Weights of a small transformer language model.
Training: a variant of SOAP for these matrices, 6244 steps.
Each number is 500 + 50 x the weight over its row's rms, rounded and kept within 0 to 999. Layers, rows and columns count from 0. Numbers have three digits each. The size before them is the row's rms in percent of the matrix's.

# layer 9 MLP gate, 128x64, rms 0.194, rows 34-67, columns 0-63
095:588544517475398437481447498481495487545502455448469429549531504454511469580554489422498465512497410492435401474481528577480418407540465508522443429489526459466507571596533585512575522519492570
106:531522600522400492457333521471564521499463492462479412560497503415597546536560492587439504507498441516489490550564497585496491574468498568471444433545524449506452469490463483487462468541476489
125:513476580483480554494581450522375404495543534448487539469456478472505443551495506418566429594449504494482548513443515569427528479542454532456540523449384447450426454541547492530579514446500482
098:578502470550537496454554445520600565515500419486577481475539523576495523604562446400576525493499527511479444462514484488578444489442394542548399467405455492476507493552451491443466469485481535
110:556451507416408508532472486522582561527540576469525498460442531498503503457460432497508625555512532492551477555426543561569502466501412514448478446464496510446496371568458510587525471471508589
097:540493439489546390510490478524562471541517585480492522480398477567439409413459437506497552514586524519433498488590523500373528532438456453540585537554455570466486526495469529473575482524540486
098:565475531469526497532486392504521527402602488516495492530500490459448409547474533449579562597383426545506449476510505498517510460479519570554540501641509493542529412512540435450489511506460529
116:483472519417553534533497540483494601585545489561433532499530520453488528496450513467551576477461468376450468503448471491473460559495546527406397420540549485370486514600516525507528487448516446
100:554513459496508535534486516498502454470538437572497567488434468395582454496509551503488396479488458566469478531511461558425417567463550394499631535534448517457485407480501478430510491418453471
087:527555469491526507445519510497590476553565477491446658515538518523437575414553480470459551575551441545480568534436398428548563495490493507594494452470467525545443443546484457533500454548471480
081:484564637552497556486487531417476530492513493505546563486423553602467500426535469558557490479507492514404462444451460426555596542473473559511505528583392511477528520541469470532425558535525473
105:518428492509432483641551529520495449552463506463448536624431546476489478464504533481522451511571422524491434514534536480445570604489522445476559451462464446513561420518448538504549593489563531
093:569513525575513456414528541479486517532564445474536432488470510458537546477386541541516506493497569509478460541572563450501439519491458466447416494540513549401444434512333522493555514498417479
098:508556474501528519458531513496509525557434452437536505439525426547442479518548489452584479469533526559496526530372520506542506550494562484594487453321510473479618571503449519497432529500466459
080:424446552541477512511471525478552469451494554566416437433529543563463403526497434466496446502467547510504471455552544561455532580562543389512510503469474374486538587514567489573514433547492449
109:488586554480523500444567476454569473528572546518424440531575543443513440548551549498536456479513517506481450404575580520410507488471479474518446434523427458512478477586567435451488629500533483
086:470489521466463506473505523422442458438548581544603432577515586476464558457490441448489530582514450450544558494454570482463427491566522554477424432476493476467480539437562503413507533480603564
101:484414507466538512496461411571522528561481567567485450467522507430522544470510452479553488355515515355522547502528450471462448442520465445443536434591531477559459483464432540544417503483487495
103:518502486483561523401466553522477590470526554508460519479478459500498482581507556568505508450473597507421373569565503440559547472461481453523453517532573500518598505486539544350475536462525483
102:477455410494473509460431503480537471608464558434497443568509352499434532553475458455498448533477472516467537434566474571530512511461418530427477450476472416484383482504482565547461558484477493
102:511553489502429429478439458488492549531496385483496610592499529508474560522473488529603458562556446474397427419446550536474515530450518579478484546500481476501545523481526399532438460486416537
100:458568485524514558534576495527568504520558491501536492492510496485495396499548488454499347518459444516524466499517442598411615502529523517602546407476413486552481554463566473544493547454473479
098:428525519514470522532476381562509465482509491524425555506500484506437492475516469387579438433514414556466603548460572531419425533549494529528433548542542481618509575499529462520471447513517533
099:474505474415448467489502492533525527464506563541498459504478508508473614455516419524474490527502400592435449551535498612460455556447432596432451506594424496470613530493529516488547569471502527
094:432416455485483533548470473553558528464523500533476454432459493473493452529554583474521508498506468531452499472553548475434530428525449432499597491516630568551555418523428500490610599427534483
086:409559470539598459499480540464571489403453438437560491542581482522437518382528479486483530524497540573546409527509501461553526522443560626475479473562508434517542475418513544549527507493502536
089:625471461447432520456472473541553582499615480537489409569532502563549426500438479445519549464515500432590572486489492442473491415424589515475516489500462430456454458487453441479476493464542485
101:561520455491511564530441498500588508446533487504492492473515444566522503475483453538478461424595463460577482412481609646405521483520493449493574411540501469526515410456489479503468454463423537
094:515403503493473491474519554438458459510515544487440481501476458500521430611545548481389572464460520527613518615466495541570507529494557525528524466467509446457414553472536609507550424547494557
091:434499459571540580514442480433504458572546531548492533521480533402480534375544592516469549359542472571529496436510562552491499524559468489522486496544472561450551494466493456450554423432477482
100:557502541590460480453516550500487433561551573394454541461483524581431465419506497522497533519487516512547543474647439560494559545564532554464444419417477493438436504508504490536504408521508520
101:511528597611518415453451547498489547515519404441567510477452511531554451487464451591480490523449514494398436441615500550426458524593441471540509532524474504512469470604569504482524487505493513
112:526487454550514500463584422523474507535530484420484442526480407608503473506522505470493495555474510508422486550471487476609513452571486576482432392447430463484570579555558519533403523545577493
091:470461511471399535391579437534530487574521444466443525521489446483492474522480480596545492466556475460519473486458450458542479557456468481500607434466510501374454588436450550554441516546528422
# layer 9 MLP up, 128x64, rms 0.193, rows 34-66, columns 0-63
102:594518428546505578450481455504451467557516466468448587476503450408562495573487412380489540510508462549391473477523531500435429462500473437499430560504560511449552548505465554496588514522504456
099:442569474511597456542549509569472408490470550468559549435540558511423415497463439478590583567593561518525494542465489446514463448459467521540556535502532529398441568539496479447538546526533524
079:536524550494511539448489514530387509541508458538449406549533445527462504397486586510550427448452471455590594595559477612549464474490462537556474568493453518559528504542532524517444482481573492
104:479485469450389621529479551491467467511477563505411551499417453388449485443462457479450524451518507453537546442538461542491496476583557507492529562508548557603568581553507458503568519494473450
093:564480479501448526414473451468416525446439514443475588468548435571489578532562438464555483502514527469484519572447518583461560400527484552476405515449458560522513506484609549518438418520518468
113:470482587487562530491436490439458498515529401397499545547454426520520480501487424556433495547579474487354437582537588452532529510482466505509496566532508448494515586503538452503588559515507533
089:501489437529455557394545544527449547571519583440568437446506450501476559491564476579465419510488550460533570474509528548466510529564466511463450501419544481571466606365486520489491554497547500
122:486548499523447480536487425577461421469566528504538462525439479468471453451508489554525461553560463587512519515540641574463481477500438429514535428444389462511550499458594435511553510556431532
113:524432509488498481486439557530503503535414506469567510388487521550559545481553499576476596466516555478539511515547564461543450441438500547538443538543498480591483572366427446441469471587539485
104:450528601462528412499563556501431512514442481461494396483455477481495504519466539549496477454416442440421484521499482481571528472524500541378457609582541499466533581525586501546491465569557528
081:555585473505462503500523392572493566371457494501553584552524522481463527515461512489501424477448452483482461440397432529539587487491461512528480533520479405399553507450557578507464460548549488
120:490475453527518533486371541517536539541562473482566527536525537559448530511502486536440614465561526481485475475545466588502415454597542520526467466495487545451510556539469401603563485539382516
105:495502446514443476571433529530504565518494510466575463486500432423543476448389471487492494431566530447535514424508591474386404566495448529515514516476584410481451452496413511448525484433446487
107:495568568447485443520408515556502504498470518543429448450455456435495491593520444542527615540541540466468437503533552468436573505502479461383487479578599477512439457504474459501562562559485572
084:490486589632441518539420530511520513423484595619437426492462480501504446495458409458462464457434547506475466479554590531540482555532559473531527448516500470515522522613470497535450427488499483
101:559491438484431517576505478538496491400476530590541463519466402507508456522472471491504539437450425414551486544517441474480535493489492465450591491538559530586483502477445466399431494348466489
092:448472525464541550389517545430470478453597561543645500538468482455465557498505466390495522450518467542534512525478528451473407485502464521495438536568518459504534507382558584424507510471512534
087:600551546519460445412485480506476475457445478466447473421447547543447585522589527500404539535456518570486516485498509503504451525488515653585472599446579476461452490445466487504507496565526531
082:498533606559469508508491420439449462514399563504559411502532535456510498531534413451495517505542478422607564463467480468487458466504439569398496493437463484474431503595473463552509518476603492
126:462415453540507557508468438412498428595427580479596423573542449514522574510474505535478491445487512527544505459599483497482524591521476482424518497493445401507431494439529492470535537422546442
105:429474477534552524584528485491499403549449462468492469523467494458559419531453530407493468437543492591508525462516599515548413502481567569597605570501472522443571514454507471459548511452481431
097:398575482540475506528615499560550549493556472491539438499499577502493458565548514473503472530498540512496559478435536393372541492508487577468534440431451484551516505421580432499479569514521417
095:521441529487488498523523538412464536611534479433488515456515550543603552464464489533591499442462612575488527557414519461487494513489461526503526428463520448416477422481461457467466563492526368
110:574519472500500530502425560463505547531518490485457522475560508466493407545498510450536617419460556464560514424457561455590493483504494486562477448412573503494377445485412499478432430482424529
104:446479404470455516463468530547499587432522525633429474460494494470500448566552550494391517441434534471510554471523521462544531543461493454459574455512608490573515443431519527466565488414490456
076:607439486497478601581420492526502476516546484506549509555492478525497511458510501618525501501512473428429511417564446421452485514492596405473435450438468542570560513559482556527505439518558437
094:631410501526372492524505462516525535523569461483484440632468484541537415456437490429492539469492504449592484506474486431552547395454542487501489522513445486476443537490485551520516459547552441
086:448454439475542462511547558492461498443551482468525461513539559455467509519511599543530525488492497557434444546544398410588533569426566418571513600514610514480522556434494526486530496439559484
083:510507532504486470433429409613537412427493492409512423530484522499398535524561523455519481549515455509586572468425567527419474573550479484598466540552572450510471509518543478533506508447500453
102:570460480479469515521506500572610493509517474497526526482556459532498429500410430506566416536532401464497465434535503586480414479417511402557566478546478428580541493502543577522513601472497507
103:492458419479526539451479520545547516485452457566568459538502514454593544596488496468463482503467437495461507523439500416386414501532454438589508547578512415560460472412463515524512604475453473
106:533434499558550469574443591531484519460533438485562542544481513495487543536542542544517500474476379545493447521536514508479425504465500537515429439556501571598655412508502516473432495514410533
088:567553496517466596510522525530487571519578476432564444510504406595537507491529416481494493542479564459478501469547456447555555427519536518401476453447465525515592503529473490556470538531654522
# layer 9 MLP down (transposed), 128x64, rms 0.175, rows 34-66, columns 0-63
106:416494480461602487557503507466468603480428488493462514548510502571492441469544491633515535523530502528522456552427446468563523442471465545497633512445417499511488423530542440437464564515471565
096:572470584481401502471474473498413591519561438475513535502483572497618601567489542515451542462469537535478457457474473543445541508616529499439466538569506445539509421476449435554507522545485463
105:474505458509524497537448524481581525527427476529553498579513524478482550451545460552409524402559529476515414478529483381513461508513604493515507493533606510566549546435456519410382528521552461
101:582621488531563433442457508432541467464520469528531440529596511556435478460541469538583432519517468585444459543536494461507546516474412475545475425440488456448495431487429464547486445451583539
101:445599425492599518460560559496449537449460504448474437602550543472507527465451524626438488541530492535431472503579457492505483519407472600583516508494520506529509496463490592528488479504511406
107:493505488505495501458463513540427502555569451430460454558433663543477558519508510545512565455557403507501478507598413509470480480521519519525497598444599528457568554494476490498550577437519539
092:535513515495484542476583561487535427520507536567549534474457542578558526489469497498466473431611444355493543535573485495481466536494533520530472528508526504514500600418492547474537575475549346
113:507544579545432471489513531525517422476496412414491492525442409512477454494456516486631541564556522467477539470528521526496481472650426424460535424513570496587517446493496493474573506497467559
105:623514484418473486494429562555550459549533438446554447425459535445487538498536504498467509495564574540522442498605519472493445452456469555564535520543450502484509619452465427470487442580566459
108:472414557434489482502529530431428489504446469512455405510495436389472418467483517492470481578522488544471428449453517364535520517454565508487490596528529434440466589497554463542489522540552568
086:614491378575515589495482500486449464468490558540474481606499453502511483509456541447492561542522536552456465550465531516548442463463484464454446547411562528389594530494567474452548485490462570
115:502477445502510565487407495507561531570543459516531460483485417491458499520473387462493591457607456502489528473487581552600373498571523540494410487524515500475450562515583464459552473477434516
100:533494523519421468510433443417555511501576575437568536498492458574477517529607482546564469419479550510514460359459550498448571473561505534531516510417524545401458539432492529547448505506490490
096:554478458514550575557550533444494478538469459396462449533549520596522465417507510455469471504489437517584527498431458540531432487457494522576489517399417504395577584448485524453466477413474492
085:528618450415559460466453482552567560548536413406466500575464504487477450530533473521522525517454454484517487566508419404549447417459410512491464588455443518526492482437559509450479531463474440
109:458506500445620539469546458439538528565523536488408507515542506366613486452526555530506451591523576499446505504533530492440485497420574471549445451476565431503546492432492450508508550502572523
094:595521546498608424475428485405469495459459510494388460591554422518515506528525461561478551585429482518547578475509457464534480417506509507507543504434476526506523586549405497458451451464480474
100:448553469411450519472532568441479509458543459567549486557443500603512422510544508506485478606505458573528483507531567513504573613510563457554438506469403518478587515443559460413515523522475531
097:504469544543487462540572419522521486595490443530533517484551590480425515421439482420510467514575473429492583434475464564414488533562484486480563510487427474496409519490484439611557425538493543
106:548497497503536447484453542490466535356574455502404553459421532470489461464510497538556517561482514424389495533403524488506527415521549453536501514463567499544610546548488582464464459561501540
107:470531440514492534452508431398513608416488492516619633506497540448510511545463541439515455508537461455400504499496610542473512522501537555498552538532501499421565437463536399522502481506497521
102:510572474532488484468559462596455535425541558455398456533466476493451490560472415545418426555478481433470497510550504540507545536427589529527547465485525424584562557529517432565432495412498505
098:505524484564548436451560467490567446358448510519492558443503426524548418547470427402554531514475583433545469609555531533523507499488577430462477435482479492584532505472509448448463508501477486
108:454499436437462427452555456484624492397464516586534467548519494457544507502542524622486460505497468460518505539535574623446490533560443510539454481478468461466630524523525477484558532466474463
114:461520478480414511445488450504602541505473554591461434484468438410578568505544506554413492483517520445481513509462511486479514513406469534466556518455607466525496404540456516469567568416598490
097:462523546571483499381487574481499434466530577405524531453496473426462424506495490458481519494491541499473499528439564557571605526517472605491527399472476426394503474465569480529514503560549551
091:539531502458550484497443481490433566541495490514504439578571415480515537530460513516484504516435444542589566513493419540484532474469456484529460632462474424524485603470426471494383579466408494
100:530558439561521533560440493476546457442455482465451571511445333649521512550525480518445489489536441456565501429485489545479457455495534515459534497436492515467492393526438481558499523492519583
095:515453453486531504499502629409455502578548524613516489484518534530522578496404442512565460448523544477366450451482530596517500561518430481432488548463432469487429509554445474503507490497550510
095:484446445513487481485501382552545570550541472576568555488477414422450459503442440544518451470562481444476420472537486524492506553512485474613551400482491471568502403534559567462554482549545510
088:531482465463472475457437459436478424554550566458521622468492346531484532547569556525455558569546522560546505471483469575510590515512542458460491503441500543488409533536471418423468474517491523
101:482527529597582483443529494528521528595484387515500497473501402469532513476372495494525478549452540549413485504501516497558378394488529427411498466490474510488446512522494496464591464555451499
102:473507543419465445477416513499522528503466567504444523483519531413520537501442485564426527499546466567558568475518473579421456525422489475597500578514604486589424432463502487426575464500428495